{
  "n_head": 9,
  "n_kv_head": 9,
  "vocab_size": 8192,
  "positions": "rope",
  "parallel_block": false,
  "init_std_qkv": 0.0291,
  "init_std_up": 0.0291,
  "lr": 0.00119,
  "schedule": "wsd",
  "decay_shape": "linear",
  "final_lr_fraction": 0.0,
  "batch_tokens": 262144,
  "seq_len": 1024,
  "train_tokens": 1316000000,
  "dataset": "wikipedia_en"
}
Each number is 128 + 32 x the weight over its row's rms, rounded and kept within 0 to 255. Layers, rows and columns count from 0. Numbers have three digits each. The size before them is the row's rms in percent of the matrix's.

# up: layer 9 MLP up, 2304x576, rms 0.0524, rows 1589-1678, columns 288-359
# down: layer 9 MLP down (transposed), 2304x576, rms 0.0432, rows 1589-1678, columns 288-359
up1589 103:198130146139129100140159149104136123127133148132137129148128157148162136107142164076148140160147115146159102081082111144098132131155097124134198141061148154120145139126112121117102131085135132147145140150129171104128
down1589 103:098089136121117141074089109162137166141076108124103122126132169124158123172094105093053114117163074149131143183129100170123183128127147143093168082103142143098135113119141198085086184115100077135154144127106135111107
up1590 108:138149110092059143180152125114167148117127183131108129133095098110130120082111164154094107160160126130110174146215157129210172138180125154124202115108115124076156177118118118194169160127132124167142158144095091073092
down1590 110:146120159184137088112171126141169141097092190078000141179128113131093084057095072133153068169105140110115119197160171135170114147180123142091202198111129080139123169124093135190088147166152094136059149117108139119104
up1591 086:155109112134096116145109121143142158120109182120091141141104117168173134190136129072128171133106173134160135077121108102098076102131133160115139176066088171105091085085168098139137176175058160105105092125114157067153
down1591 088:120131108129119115090149103112134119122150130166117087116106136120102042071115121149112113162181126138126090158106162086185205161129121143167101146111140107160131137133108100100127081128132160094099163154137132161055
up1592 101:163118126140141114109137160150172147174123119170051119217084132153144142124114111126159144118138129148071145135156081097152148112046136149169139141152092137124180168114114157127160157138140146084184170166118179102117
down1592 100:127116130159139097074147134147144152157039136156131126126188058110110129148197196158117120129124024074132119138124128150157100155079161163150089130117132075196126095102157153114110100121114162115127140158121148145137
up1593 106:160119127080085123122152124096159118097160109170133128179147148132182157154133121171133145144116127101146076113120100069114059133123082122195139122121098145097140094114125113164145140142151152110146150101163117175131
down1593 108:117102103136177142165166119122154116103110141112153187156174152160208039192177115149110115146155073129150068185121065148078105117064067121188100150108134098166148072129138184139113116126142067190159111118199081069134
up1594 094:150099105087138151084104155090145125107166134131150163145053167136128090110066132110123123060154168149095125083148130154137102118133110119142164128098165161143112170122154129184205071121121132105146096140054121179144
down1594 096:132115106123112104149180150129114144135094142118133161189111144157127148156141123185101113108128116084176142178063167196134118160134108200089126078100158139082164131093109113163122114093151063096129134130106148148127
up1595 104:100179137115135166139125126102152093093148138162118170153121180146164091165122134099125113122100153147153084090134121109167189115122069159072124146137167143108117177099223122161199171111138086195119150100057143140117
down1595 109:159083095169123128094137068134080101153066124174137194119157131134113113149140161088189157094148115122132129103124126100114059168158147141096138117138109157061086209119112209162146107096212095195133090121118134131092
up1596 087:137099135113108109111112197174159096114171130194161127122140158128145110166158099048098142154148139165147170103112116108163131163100103148066137133159088121093111108149137134131108143147143121154107123119080077127145
down1596 079:171120181133184153172120110171104107162112122164190146153133074124095107114104161158157126059118099042139130165114162166100142123137128132148095056156169112162134149105143173036189115134103178155139142128140152108119
up1597 096:095151155090132118143117114034100124194137194157121188141160121147102123118109155128145142140177207112194127123095013153172069113119109165083151101083178120109119131171090070147117126098084098164167099119109117081153
down1597 097:133150105116138146113159157048170111115128098087103156052121184085193118135132147169096145146137118152095155141088147127140077169159185078113123098110066133143142159105111126155106148121153120115127149148089080141142
up1598 084:123228151099145092113121114100183121167093049148109133148105133136166119142125102118098172093061146113130123147104119125121123072148129138131131165179120127120157154172130066113156161149132094160117062100102128122096
down1598 088:177090102198078113147141067155101167090127168138082094130167101161111135102186090095084112149168100056120107131135159141111162196127149166106141109081161110103174129131113126139131105124170153069165147111148107151162
up1599 100:118087059148111083180094153149115122153076092154151131114141134114062128117161143136059143155140158158172121140148142047177166077107134131130152130115137135144142119127152132147121132153152095136159222122100122145136
down1599 102:130152095054092123133130179093041176079067153103155099123148176136116150144112126115144149046136130139159176127100162118179181094124136119122161162156093092112104126159154078181109112150112046085100173065154175117099
up1600 086:103140107140136171132132155101174161132089170109112127086151128097132172154136092100097095140170117134108139118133120189157076160160111101126124162138144183101160167130113161161130129166091130153128147160128125187058
down1600 078:123135146109107082115169113155111120146116136181129147195135160170119122089084175132135101131124058174157077040145137150101120111136171149132172168150152121193118130129131103101165071112092145173133136141139089049193
up1601 100:123107111091106122163214114120155159190129159182091162154143099041151135161066134145136155159104150100170148070070113149149137131085156146094120120144141063094085143151129191126124131088118048161145123138123207133124
down1601 100:074118162121097185131060207094093128135104144094152192099143143152110118120145116167087125142137125137115147188161134083103168143139136130191126170158255144110142143121093113218137129113131133147113115162108084149108
up1602 096:165092131135121164139137117112119132174079114113184147146129152155179137148145140071110122119161144130120104103111120105160121112095038114163113070108161120123143148139198126149139138161189113109092167128090104123121
down1602 094:108078114178185088120059115113100153157119089104075080184089133130139119167107119120056126124115109096062085125078134151157170151149106148154074130161126167123070173145162118111178119121096091172153055165088125147159
up1603 095:078156062054146184136080145115116166181113100168129086167183073133074158186132145124120194137008157150122169079128104139124083189088121111140170143081118113117105108125165114111122138174098113154093114064129144105109
down1603 102:137121087173133118107121126102120110110138132106163185195112090123133090176169132086155135191080156084122159123086102105117133164124134132109140122111166127034100066140104098126122138100140159120099130141204131127146
up1604 097:103188063112131083153189132112113171142101069108124130145156143120098115136118169098167089147105198151138109143192186126153142071051071124169110127075103167155164130163118127192106188132199075181102118121137065169124
down1604 103:156139162035108085234084201095152099136137152120088131145098152164152112076122090140119117117131144104027083124079117132152110149166115128095150095119126091108182104123182131126165074119134093133136149123091145097076
up1605 095:183172072147097136100169113140121121109099114141133122076135143116144152097147057133100103162075132118103154127184110114120098114090178144138163094117099095156121208165125085172146129111082095140145164137100126113109
down1605 100:185190181141088106138154155091120144145139182111116103096096144091107171112121137167049101158123022129187158134183150076127174161115109075112094128122141067104137149081156064125153119121109116155127162090127155142156
up1606 104:122147118098140167121093132092153127130108124127060096160152131127121127066178148124128147185109134171172156115139117114125097138126156168086180099113152134108056121150138074140138147132099085143186153104109173131071
down1606 113:148098155136180153170146119095110044118073127137106095144065177190156118133097125073091071154091081155098118088155177127115186135120139164114117087120186093149176077059132178091068154125124096109141096177115096111094
up1607 098:056183140122113142127140124103119117123134066172066147061095151100137094048120105123119146136187142134111144139161104101152139126092094087118157104129180142156147192111126087177147210111138136108114128186187137187037
down1607 097:110139132121084117158109103171124101206075182170122100107083110165141141172129149138125186189112100174125096102146126136079145078186142196130143111133100190119186082135140128144090102136107129134096174067130170136095
up1608 101:096126169108131080134130170173138134137094169171128122089146094112101187132147183161133226144128164187090159116177102117123069153106067149135191150145127087145117151120090097177166148146166095182107167120110130143089
down1608 104:101108153153131122134156122124140157164112109179087109100108111124127158134151087136109105167153164098092166143129114109112100224082144165131085077119161129146111117137138117072120174097151120108142121189112079110129
up1609 101:102103165123115098150110124031126193110150145185177129148125107079096152102142136164135117186139130152180150089120125091169138150147121156164164137085139123076112152129156156215092138142115150129171125144119144108123
down1609 097:116170170133168130094090138101099134075128102194124102172177108124117204117129120124123128118123101115141156144182108145086120092113106138204114125151146144200127160163104114112145172140076112106090122194110114137060
up1610 101:135169137124104093081162196149184107119131143127077148118055179102153085129115135127124152140143137195128090102128081168096172069134111110094176069159105125123155173163096083144101172143138019119110140109162073155112
down1610 105:155099145151179061104119131134129108152098141080176118114183200200142096133149128098105124143136180136148064144171116143132132150112102167088091103143123144088149167144100079162100114166190089146051108121165098179128
up1611 106:107134020129162099172122133177113129204128177086088127133105179113155097073024160115104107147110162145201162103178140142087098122089128159100095109136139120094185156145122040178142148110089123133114150163102165109107
down1611 106:110167107094114149170122105192136152094137141095151124164080087133146130106163132161097089176132105141165127159146114103097242143123110148153144082119174142090146110142152119182117160159069187145131118128080116163100
up1612 099:170153100133110169150157126079169118180095136136212148154132107065143167107118187142129139124077138190156137117154104142107120106108152097109095109135124131083123127146164086143142133155067114161123128172102157138110
down1612 101:111106126173104130118142114129102119152120122100206188129147103107114117104109113179099118146157114138063141138140093132110153120140083055098093063145089167124159069128078136143083176117158129167113111178111148165102
up1613 107:119128125130123121124128159152118113139153136184162132141157203117139111178079135138124128116115152094088162134131121143153159127190087137105087122134116099117155148161161137140164184071104110106157171143162203134147
down1613 108:160178155177184170098134141108101082091131127152082167160160136149173126160137178125129096079090125088185167102112091093150132191150111120120105126164125111127130169116140115145076152141171143090134152113099106189150
up1614 107:201148086111128081113097071154199111161138152127163163129127231170121129175138102125104144107122152174116073130134095114179086106121124171031135126175107167139129109086137150110132125142144062116108174133138141111100
down1614 105:133113160090145079165164151128102171063111131123149155132143147096122097112144082147056081129122135146069133061071146191181091111133096122122164129099092155122168137203193119134123125156169078109067149118202106152127
up1615 102:121121078059166120152210161075146107129145106102110166157099106170146146094077178107120152124173162173099134112131107067151155115138123159148187080107094117118112097109098110145195077078120094143073131064036197162143
down1615 109:086120094157169144095146102087132133121136162133141121156147147190120128141154076255184131131177156120073147122163132175137187077159139120118122137119096160108132132079159139182068140078137121123116119128095103193125
up1616 096:158189108176098154132071186104122174126143111106164108108192158105136125063112125130142128166106164147156100079149075066092120112149140160154198117174159134131149091189163158181157130168227139134226196141078113108116
down1616 100:088121131129086147117129099065014108123119168136042151143141156143123102146124143120150100184134168182107118110166104178128176104154158139102078112118158109115109142177167136125144160160146110140152163096057153127104
up1617 095:134126088137097139139068093139126157150100118118093160179164161160098096095093115159137127156083136183191135164099083143080136078128169128134134103143156105126114123117155108191123123106132119149161106156124162103025
down1617 096:105172103064059133138116172140082064141172120164148122119146063118115135159136111133102141153111086175070120141109121067153117137119157061105145086134078094101125163107099098120099114091125120105104076147122167156062
up1618 100:131127115167091178117142113104179111107156156110132139153130194124146098144193169151095157135117145162165029132114092128136088108180115125154166055209085148102121127169095115128137209124094153099113108080175142055133
down1618 099:089149130127129153140110094083134123102095129109131114146084123179113071158147149160113096139121071181137161070115169122130115024122072078115118138127135171123114128100116177129116131114111161140094146101111079118115
up1619 106:136128104137124074094138140115141113145096127145181158163185123084136094105108169134150144103083150163104103079120133109089059132181074126151155143136182101109125161183183177056139139123166139138158103075135130127111
down1619 108:102199162090176022122136121155113142136107123176159110103134115135110113162090117117102162102187183148086167064131073096156095143146110142075088172091113137118096127149104107107163134117129136109140102076125123160173
up1620 107:136117114078088106172110151117093117167128135121155169132081109161129148114122163130087172108127149128143109135096172158120111070175103122054140152074168209161097096134102145154162126149119121121088153145145091127086
down1620 105:135112051133099092126089087114105120135117072124150118132114124211113147136121147135120076107164157103103076130130143053120073114113066132095112155132080095134088128121113098160136089088064190117102128083145064114143
up1621 092:156088111118157131094101108048133123075118129105103130151120096113161138100092130088055113109177103210073135147160086177110089096155098122136200088140125109091125152121171141155156143146141151153073115101102148126132
down1621 097:084074126166164095102148130096055113186166128128104140139133163164094114053102209171159114092110076090168121096132175133135071103123105176164143082106147153165124147119164145154114104156164157125157230099134129139166
up1622 115:167215148184136135103105137137179115162172137223165136145110174137123168125165099147122150133089182146119130147151130120116093140185093134131136091210156166144135100172145083163138116086133056129098109089175156108158
down1622 116:176109086145167116132108115149163142141097121183172131119113140096101211146077144114156120117148160101109123126121128113156133159083127149140154131156103104080095099135135172153130124102107096095147131120176101141097
up1623 108:178156120122059097104126141156116161123118127179176137110103119112142148085160108146113151190119167137102173119103140106146110103118100157128127090127139147072171120223124107200151130139113050184195135065078117135140
down1623 107:090097140133141093107065175183127111171136125112123140192076131195132160137137097126161078098169126126069103104131205164042107139146100136129124061147128170173137095145103124115073153162145124127092157088140122175155
up1624 092:057141108057086111142153191097162120168107122158119168165134124123095163171113156050126103165123143087103127116136083133095097042156105108171101112174150138123146088182086102113152161080151071130103145131152100018136
down1624 093:098118094096128132087087131134113091106165104139143123119084111139114122194163081178083187133141117178160121158128085064107162114154164123090117110138163191138093117149156121121152153092138129143065127111189159153068
up1625 102:196142136110088128095133094113087212159094145115126119184095102068114126117129186085106131151112159145098170143134114179123098159090148165132110146136173113048111142129093145105167215100198135158179153115095109090153
down1625 103:127138113102125093138094153156140094099116059121180107089112118139102123144103085083119085128124176153093160124083178137087148108101102138139123094138132084193156122144048131096078122153097101090120105133112130129162
up1626 097:178175142152110139150117101111117134161149122102164129064141174101176138133137217104131087125093127139141124078142092111159111140092103085112166142143134099117142065112136126180153143098144163124195183104130192133161
down1626 093:148079099109130110167110106126171109155145186131166126148144163131136099113081162148113119191149000116107127168152149108075143114121118177184151110145102196128135137142124122195185042118098090068099110120095142100052
up1627 099:094108155123163167142096119160138133171115129113059129110086165141230141156102064105121165133131151116076212080156144068178135134120073109175151186131134115118163118114084121145221151089093124153147161146188172079124
down1627 094:093096096080132115085111088179130103120093147127217091123122205157091130157079105079140108150157097187120064140088130153121123104111132151155121127152088091144078153139104157125117114180087159195176108159039099110108
up1628 089:082117127130103120118124112175106160161128147186072123149043088184205152101075105150149116111106114098110124097140116131194171129164091105132157156105091078153163175164099096124155170151120079127103126190154215104149
down1628 077:139133125124119102178080132129123121117159107113141117122218174058090139114151177158130137140131000130137109104103175133133129139110106202107074087110101185103139112096150133155106101114141179145156132100128049133128
up1629 093:143156143105119136136151195149143148119139217149172164151144136101098105123193154128064109114143216136134122159090093099186167077149061137059153176116191140095106121133134157136162158134078112171184093114115164148137
down1629 095:123124082095110095166137067108100134106094154167105116068117142087152150121023103202070113212065143113132134110163157080087144158124078097145118136152095116134134130155118135097187077103161117097110142190103110137077
up1630 088:131127117098056099168148200078156152140139149123080131129157081116137158147131110128145132153095124144101142101154113105137151081121107142128130117107137101143121169167125184092101158074149113114112094157163028088179
down1630 087:107176133109115098141124094067070137066097133079130200189124159120109183187119162110125151138142103077119154132103107142163117114104146163088069143107150146092155127147167171110133128145088107149105155183163127134114
up1631 103:107152156125137107150096148094085183150130081220156112167099091116135108064143162171166172126126130133158072120149096119155121085126158166098165136120143095120194140096148099125106155152130123141177139107116137079144
down1631 096:120123148130158119018133139129132096147153175089087159156062095109112113095091137083151119166150102160138144143121119152172092124131123147102046133121074140076118174105183093149110136128112154132123069103171147140113
up1632 101:092139130111140192102115175160124123164083103091134118155087114136154092085109093169157132115105120095086128120134144200143131131106103139119181114107147107145158127121105119149146082119144187109087135162147130110171
down1632 097:121143143117154148108136122149123137145080086132133097135145155148133129102125087167115098162055103101168178159138118161109125144163131138064083124119194141080124144135102082168164136174107080124115204133131131138118
up1633 104:076087100082133140183119165121165187105079114144068115111072168065093158107119124139094111123079134129083106115156094130129161090152114117094136105141155142176158202108182126112179116070101131094101091134087122117152
down1633 102:121166162131138125120121154081117141144143119112144106131127218071144160137149165099119138150143199041136104120101129188121128110133119144125134098113143195183061106130078096101160102111150109135100130153148165130137
up1634 101:170125117159144109113151176139146131137084151115145084080148122126122140124096134085081101145130156201067118139186118131109132088155062136107178133163130116148151151120158122142116133065164150132071159109152116086118
down1634 098:103055163150127086171158154119088113143108184109069150075135196176106138160156092155120164087145150148150071153108133112116132080112114142102102113087175093123117118127102108146121069137160179117155167116137158094134
up1635 106:117137070163158112123182103066184075139124057116131140137137125127147129033136133109124151147145157109167143159120148138122152104138128121134201080105086169128165170152156067145114130117141041168114130097080097145159
down1635 107:127188187114150084090179150193142138145126089148096140129154115136116116156076180151171162179112179051099140127114080117112135133155089165041069084120109158121133094119128086105111116119127150125104104102149131087155
up1636 095:170127169086105106152118160092100197107135118200127176198107130192130092139157135193086211100139159188102087105142089142191119128175149102115166166127181190129214155120133171134100141114131129111158126055132189119074
down1636 098:169069083118158152040134075121128156116143138107144104165108121170080144117133134126114106167151212099090149111101154110101133099101124168121096132086107137170107119081143127068104124149057125127185115142153148107125
up1637 093:090146101042156147152125120129141128121085106112133084087193160109146122126115114118118184118142148176148080111149130096185138116157172128076170187128104101155171159144132125075147104121135112168114149169146142114182
down1637 095:172163125114078107114117166157144104136150144083157104110100130122117101134149076158079097157188068145128108083134133126105135090098129197143124148101156146085091150105165154138115151152131220101147086131071121147089
up1638 104:156118150107167157094200150138089115209132105119162153140177134117117131081072138126177130083165144173100078116113080173143072144094122187106137177126142119176127114126119098098109104159109105131127144089158128111131
down1638 102:123054125109107128170147098134181109068201136125130120131160134130107229108139075161113124158176066153132140139191065142145128139169106096135184144126121165127124119111122089115174128077153114079164141122140126179120
up1639 107:166127132117108121156117174155136112189112117134137132090192159080149104086125143142124113155112134126078102152185167072102101155153165092148154088097143155104159118168103125098085196100149143110124108096117105148110
down1639 105:121180135068089129106143110152150036129110109110133132155090191140165127134131105132153127111128104135188152165122124114091138099168156142138096114095123143159156177127185108121072158122086115100130151122113120147109
up1640 101:130127119106098150107122163108186118114109116080101140179152062041189129118131150115167112132075120185085103056177121106094204110150094084163152137143147117108129156149128132118107171056141079125175124192172113071144
down1640 095:156116127143168138127144138065078184130070121180142134144180137112116114138135093075132136044099056091093103072108102157116175152096101171149166158127147120168152120119099119062095143130139119189136149080092164112201
up1641 120:082147050091106094127155161115127090099140170163089188154076151144102086099045133152165082151056136160151077094141126083143095088143157109113155146161102105140151126198139089115224148133092118141162178112087076123168
down1641 115:129153113152113188084157162108176089102037158077130171173133166125094095135123136131130120126123143112154160078120165158146098063152166138134130129128132113125153129090122135140168129122137167083162088122097127145126
up1642 094:173115117156130132122089176136189087149147137155140174064102199084168177138155146120159137139115157139110119134075088160133128140163081161182148134168061177132097112165133134145110177126050073128141109115175119124144
down1642 098:110116104102169161102114084135141148106091123146073154099127136094103119085134139093225131116125083162109152139145120154139179069167154136092051154144193121138158135052137095134126113102111138127124099080036134123186
up1643 095:136129127094073113144076090143147120118120106111136131145136200099108138130138163109122146160134177138165119095087095136173138145139101169169134132138128121182184134136189126170132046128076074130171099188105170073165
down1643 102:097188095101121124109153110121139094106094133135114103103132113157095080115134085138088127109142055156125067064068149104130173114068134098156110124130117095175131074132201119070158177159104172089087069173102079135152
up1644 108:156141072105127156121099128153151101078162070182120072132139144157130097164110087133114130122122186117083186118137104119196127155184087134093195147171126134103152202112183073158121122126105098174209160157128145141140
down1644 110:158185122148191136097141071136209199124129130087158119164160129126154118106122130076170108199172154088150167104099097091167141207128135127097137152133181125136134210094186146137155092113025111126075126161094123122163
up1645 099:184134090130106101157099162140117112120145102148144179116153134167094174160112100134143098147100153124156148094150092150106036102199158196145139158072076121106124101091194062140090126117094136142080138174079068140104
down1645 097:144163104087115127148151108092143083064104145143130170124107070121157115139162085100131106118077141078115119162185088059226124130119118082102170171062203174089097129127092097093129192116105117099073175136131146174132
up1646 109:163114097121146136125147169138150098152148077102206129104189156137070195144138117113139089129091167147117101092167079110154097095163122102142148137158136131154105134144094153144140115083105111135102147081104134098110
down1646 110:136122119138042084133141131139103128123141124119171114035116133098124157128137087077087193137084157184109184119158088085156124117127115122164167147196150197110141108112106070113143079110107150209096106168141126109131
up1647 095:093122121128144089141156108153179136135149158207182133147035121105111159115093121109143086176126143104141070108120102105073134083114154116110136079124136190155128145124136126093126127138138105147119101129094105128196
down1647 095:102179158088112122136120093080092158152116151145138168161141153156076043141077145186178125150080132046115138123131139127143089103138173110126132137094164138086139108145129153133155169151175109177123150184139127107112
up1648 089:144100133144034122159153130141124122104142163143127150165151110085096117151142167139146134141122134181110204055177112030158077159159076131062172154149081099168082150103152135100123155122098085084120111130074150126184
down1648 089:122093146131136096095118151121130150168164085100180084150192196091147106160135078071101161112160095100128167147184132180102131115061130102138159106136060126160161157121091111131097157090139111146108150118124165173069
up1649 115:146186123127102120171137170138134156113120150156096110114087107164128118112137107117123151128133129138093115090164122121056150088174138193109162144151119117132109128124122114127130165116168141112139132128068122103095
down1649 112:182115091170062165054086136100102126094097170126123125119079113162134140146123077093104137120106165098094105190184186130147132173101170095131113105139138092146111103164148107166125124118088106130136159157151089121086
up1650 086:126171128053108132120162157147142125118189131195133124151159089088150132144174075125123072150065109132128142110159121134110151061137078163084149132091075121077111128195160140123104126122084106157168132194119148139109
down1650 089:130147180084178145135107118106093145156117091157059120099135159160120085081113129130101158132091000066142112154099104123148088107201093100089075128132189145150041107122151098070145111090207155092140143110168085137158
up1651 102:117173099077064168099159132135187114116157170147118141072205150126154162138126137096109159174126163107118143152132094120091142078173174181169151127071138106136103140089113106144123130133101066178198183156088121107152
down1651 100:082097111106044145119114097191142142078175118174127142106134109190136071093151108161112169109104224112145169157204146138140169113085191151124104122093103118081167124140118153061149100142094119121110131140160077084174
up1652 094:115135086145082179163132132177151186164055183119116158152122155164149129170126105097117142152145156142088131128096018148164079104145114189118144093146175124113120122151135065106149129104092095143124129150119071087116
down1652 097:097068104082077129145078111123160112126143097196157175126124118115162143115113140131131176156232033166174147148125111124103113105142125116105192171116188193108142126095132104121069080116209150063116121104156148153125
up1653 108:137127076102094142173099127146135142191148116159113094055101147076105213138126193153174111193145191132130157064129135128089088094113092149122142156141097090126125111118136088156132147175170121119174179158097145128111
down1653 108:167144190110169129107126135078131171113117164103141133108127117084096122141135126119189135112172147123099090066120114103149126134131156129128080124126129145073103117096162128144133077124171139115115088148083139134144
up1654 090:079092123111145110152184174095090122111095164136166143123144114144130166128171135120125101130119138165097150129135140173116155072129092125109199130174113098079041144110098119123084139090077121128095122126148177056120
down1654 089:150159133167083096091107088113119120113165152146056091094109145125134135182102117128092113185116090051160114149121132084122151143116168139112106124073138117174156207136078095071125129146119114102131157082128130146155
up1655 106:154134129133114163184108166158158125153132104143143108130105149143089171085073110163126133116093145156130139138169119135152119092180159120145145111129146171067160102149092142068174135124166115149154120106115213118139
down1655 105:112070118160153150089100148122127134140099160134100139189126107158102096145172152128115145122168087164106105195117104155159145091143134108190108168117152096160191167103119053072096123114062175141120124155171093104103
up1656 102:160101141148123147126090069154133186157111099159075143152148099127190174161125137112116092099099142147099096106137130084167109130136086115128128158087140157084181098178154089135112152109130158137183154141099148096125
down1656 101:132176112132142146148105150123077163165111099124130111157063071113166145136176122128145074167110142078108208160152093082110111105108104086074153117108133143140111054132097117136080086120114104082143068105164137162133
up1657 098:118127085148138092133108165102086120103147209123138111144093101146184202108141102172106117118137160170074130077131122123129111130167090147086194118150116092123148145143100161148132095122126155172111155202113123147165
down1657 102:134210132136193074078168120097151188086188124098160139090083118062124116101138086111137103107145135147117184159087147081071081112098146080087089124128071042174092089095156086174174147141141121138115102121128164195153
up1658 110:186096127134119054181068095168150126183159109111149103155110132161071158140117107098133110081163159150145119130077145117163092152186109169173113141055134107125193111169067098100137148118131085146137141114102146085103
down1658 106:120103110109113113176125139177109077145168134078149110134106088119149177180148198096117130119174157143131125192139138191168226112145109130124141087077190109122156085120159147095154109151091086091148081139078112129142
up1659 098:122202167145094150110085167044236095174116141130127165176177186126136106116081186140072149139195141211087149112129107097143125109136102133153160136162137137113175156089176116109116105101179100113114122139130092063118
down1659 105:138137189174110137047129095132109141155103139174137115136188131086074135125156099091159105173114170126089107140044148169113158100100132187124124119118140073124130224086113145101108160126125105138173148096163119168127
up1660 107:107149143130166153168136164119147111094112160167144163184139134129166149119067123137126115152062139088125125042110075047078161169118084183147146130133078099143144137096128151163159189162150098120133135145149095106124
down1660 111:093142130080080108144122176121150130078191183176113111102165096087096151093084139085111106096101090162130132145130089147131127173093091084132153138155160158140102163128125161157168083102125177095121150145048092138096
up1661 108:095120082069126060187136074163161095149136055123132141139190104198169177072089106093102144149092163140132083116163122132094131048137107145088145035075184136115082159160122122133086165127158109141151136118126187111192
down1661 107:083098157070142081120132082212120088095092111089167148140204096171215169085094150158132169089148101111112126182111151127102096078114126081111100118144098125105150148116061120127099149103216104186120164110151175113117
up1662 101:188125166146141104138179115180168140070128147154103064099168193134138107191133132064121136095089145146158166166133110107175173137094107146179136132103093141122144193130184171164141174141168122138134149108150098072126
down1662 099:082127156159103107187095117124129143169151149104204172150134133140148151161119187125138149049163094116117131127098129124167140135183141078037169076116109116139204122166166142113167139151135158092200155135159099132148
up1663 095:126129144139063144164081100165073126174124160102156132131140113141126193145098151131109130136109141198186150111102119094060114107143095168112131071071123147176114093132060131079099146108090122173111146162152157137160
down1663 096:138145173145044112075175119136121099119102162115100104128088122146092089153133123089135099146083131137101124124139106126112138158190100157132097119097141123142163160134084109118109094168070140138171164087113143079157
up1664 102:171139125137089122194155184121196138161058184120109153154139136100156125111159118092083118148168147170170110074111110072158138132138126105115185112101112092099117197136134096149178156078145125229156102134094130067176
down1664 104:110081141142107119131154164109119122079141137078194143123123113148171146163188156150075086091103021157095073159110118095171102119163157138127121179125092142124066111138147079123131128085116105158052141098146101137126
up1665 090:112160110093104140159189122147157104121071136146106166083134093121113119181165132121120182086118161183114053089089097135107091159134126159088070137104113123139097089122148090092120165064114150110101126120119119099199
down1665 083:139175134123110125095088148163131117130154110178150089144117109172162058051149086117130110135122085117115154145138146094131158106133077136150137146147145162167152150122129159166132140145136090139133190110085143150076
up1666 107:105165154146138131180165130094113105144135146174175184097090155088110149109103150103155104150115149130097090086133122078092081091141099158088115175149150140159122122133202138127172154150104122122153139085080124134138
down1666 109:165152168140126137161125160095138126094170149086194172124095112162150188114157111046176151175113060107152126180100153169135109120151056154131135138126199147162149141173126102115168132131111141148146088106108148101183
up1667 093:163129130098128076156141150093139137117047128125106113057157114074114116120141145109157090137116146153111074111148134123119054163100164095151092082102203105183143110163197151151129075080118094181182231081111158144169
down1667 081:078163167142142183089084148107173096134161121149204120172100171199144121155150105145170179089150055137110124118083138134118185050133110143118149169153083183131131126105096125111118140089122121120091091185109144138097
up1668 096:121139096171091107168112069060110185110088105114131123143128136143128177075133052112120120205156127114147174099137130174082074160103141170148132164110150209089098166101157146174094161125161121144206089096047127185135
down1668 094:075122102142136124075108137104096114148106076145119178127160154185143159039121095115131099137124079107125120065132176154079150140136118128163171141135132161136163156038156129163158116164128136079181095139194111130071
up1669 093:139128085112076130151091148185131128087162151172118157146130081134149152115103111158150120151112146134096161118161145100125104089197130115110183079118098109181112171123120134143114111146133171150057156138146124161118
down1669 085:116178126100150146155169079098113091149157087155131117138089204111171136161109102140082153194142131106078133123101168104079160067092106121123146159191090119100114147139082117178107153096221047133095105172117073151172
up1670 099:165091108133136106171098071068150119072103158196185120158115062105123135117142141066169158122144125110156055097094168100182113091195126118123151154105156103171202139178125157125120123102141087164132109169183116163163
down1670 097:138190106148129218117163177110194110191176101194143114096120129092181132105106158115143122140167137164178115125116112124152114141095161154139160167178131120102163094155133146117121099114080147109097191207117087128122
up1671 101:094135061104095147181169148067187128107070185108164129133163129125123149085142167161090121166122154153108110167157153082111149101083118168047124060105100123086095191164153134124131138128149131168111117092142043160159
down1671 104:098162166099142169146163126087137104100129137170097120075129088145161179121095078156160187109159170078108146128174129153172136089155147093098107106079149164166149120033092162126094128108091209108108056125098162129152
up1672 101:131189105096067144094121170094115117097113081178183177123141132155102100077143163107165174145130124135183120065102154104087128094115127177144186149080129136135125136117109130132090183100144105110135151214073117130094
down1672 100:151133123197130143065022147099143144074101091102191189127127085128114095131199182112109148161094035057142078071135130168116191149152111139141101122163177114154089182127131146097122145097101119105113198135188109123095
up1673 103:128113099143098178111135175129080131084141171092173160103168131146131148131123139124118066122126146169168200100109126078142104086179119149102170138112129133115144168225147082112140142133143122089159116138137169108141
down1673 103:099091112109144120171171155109118134123029163197178146152154077142110063156133149111103090108128116058159206110143085168132102100114152134160119138104191097089196115143129134144099149191145127101113121110171114135128
up1674 098:144142123161123171163094129122109124111135156166201142162056150090117126048122219149143154194120127145104176126165136122039122050129150115079153108115165123165098112127187188127168145157118123166100164109107136100150
down1674 093:122078078133149137109129125139098096134182151150160119123122131075053132138132209128027119074146021168147029154093169106124122146148149168082106152112137166165142136099112134153129105140096138113157087111122087118093
up1675 099:130088141122145130120127150162167106115121135135140104154150122156088152098148146098112201177151131161163170065137121102141137061135061159152126094130146065131109113129255125105132118116150133093085137176153193108051
down1675 096:125172113121148131119140115134111147062164157152109140139146143143092149119064169102110139101134099057123138167078149111174088090112151188151077136083145151084075113151120095076129029093154168136109149130149152134141
up1676 110:120168152132142178156093076114115105126177153071131123114130132112134166107142138167185099145153149111101115136116053210123100106147150217081121149097164141097117113162132086100200133065133114135151156118119170121140
down1676 116:134157182175208175109169130048145103150138150133127121152228115105142151141083140132188129130211149132132074098098149144090069079126132165171146132140155124149139196158141163149122067176196187193130152110118153092166
up1677 096:164136096083176101082090098186114175170122114171120133095173136113100148173117171119118174120132134135162079131097082053104121102159121069112099137096179182115171111138145123170105165076105060193096156148109127163145
down1677 094:131137202040157143154125121131098155110105141104088164058098112117069134120131140157083045186101082094138135127191180161172094144102118118128136132083122102152191073146149152104168153101066120073125144152125123125174
up1678 093:133139154087105094148131184113172101146121138115083207161109111171156146086129103107143147136106139091113071084108046132125136132094154096104160093109164060055111156163176169108169123084158116155103121130146144164103
down1678 094:158130108122155094158110092207112145126180114127158119186155104193120154098150119097111052086102048155174107083109159137129103144132138119154119120111117109108111143164147080197120104151082172096110163085120113181046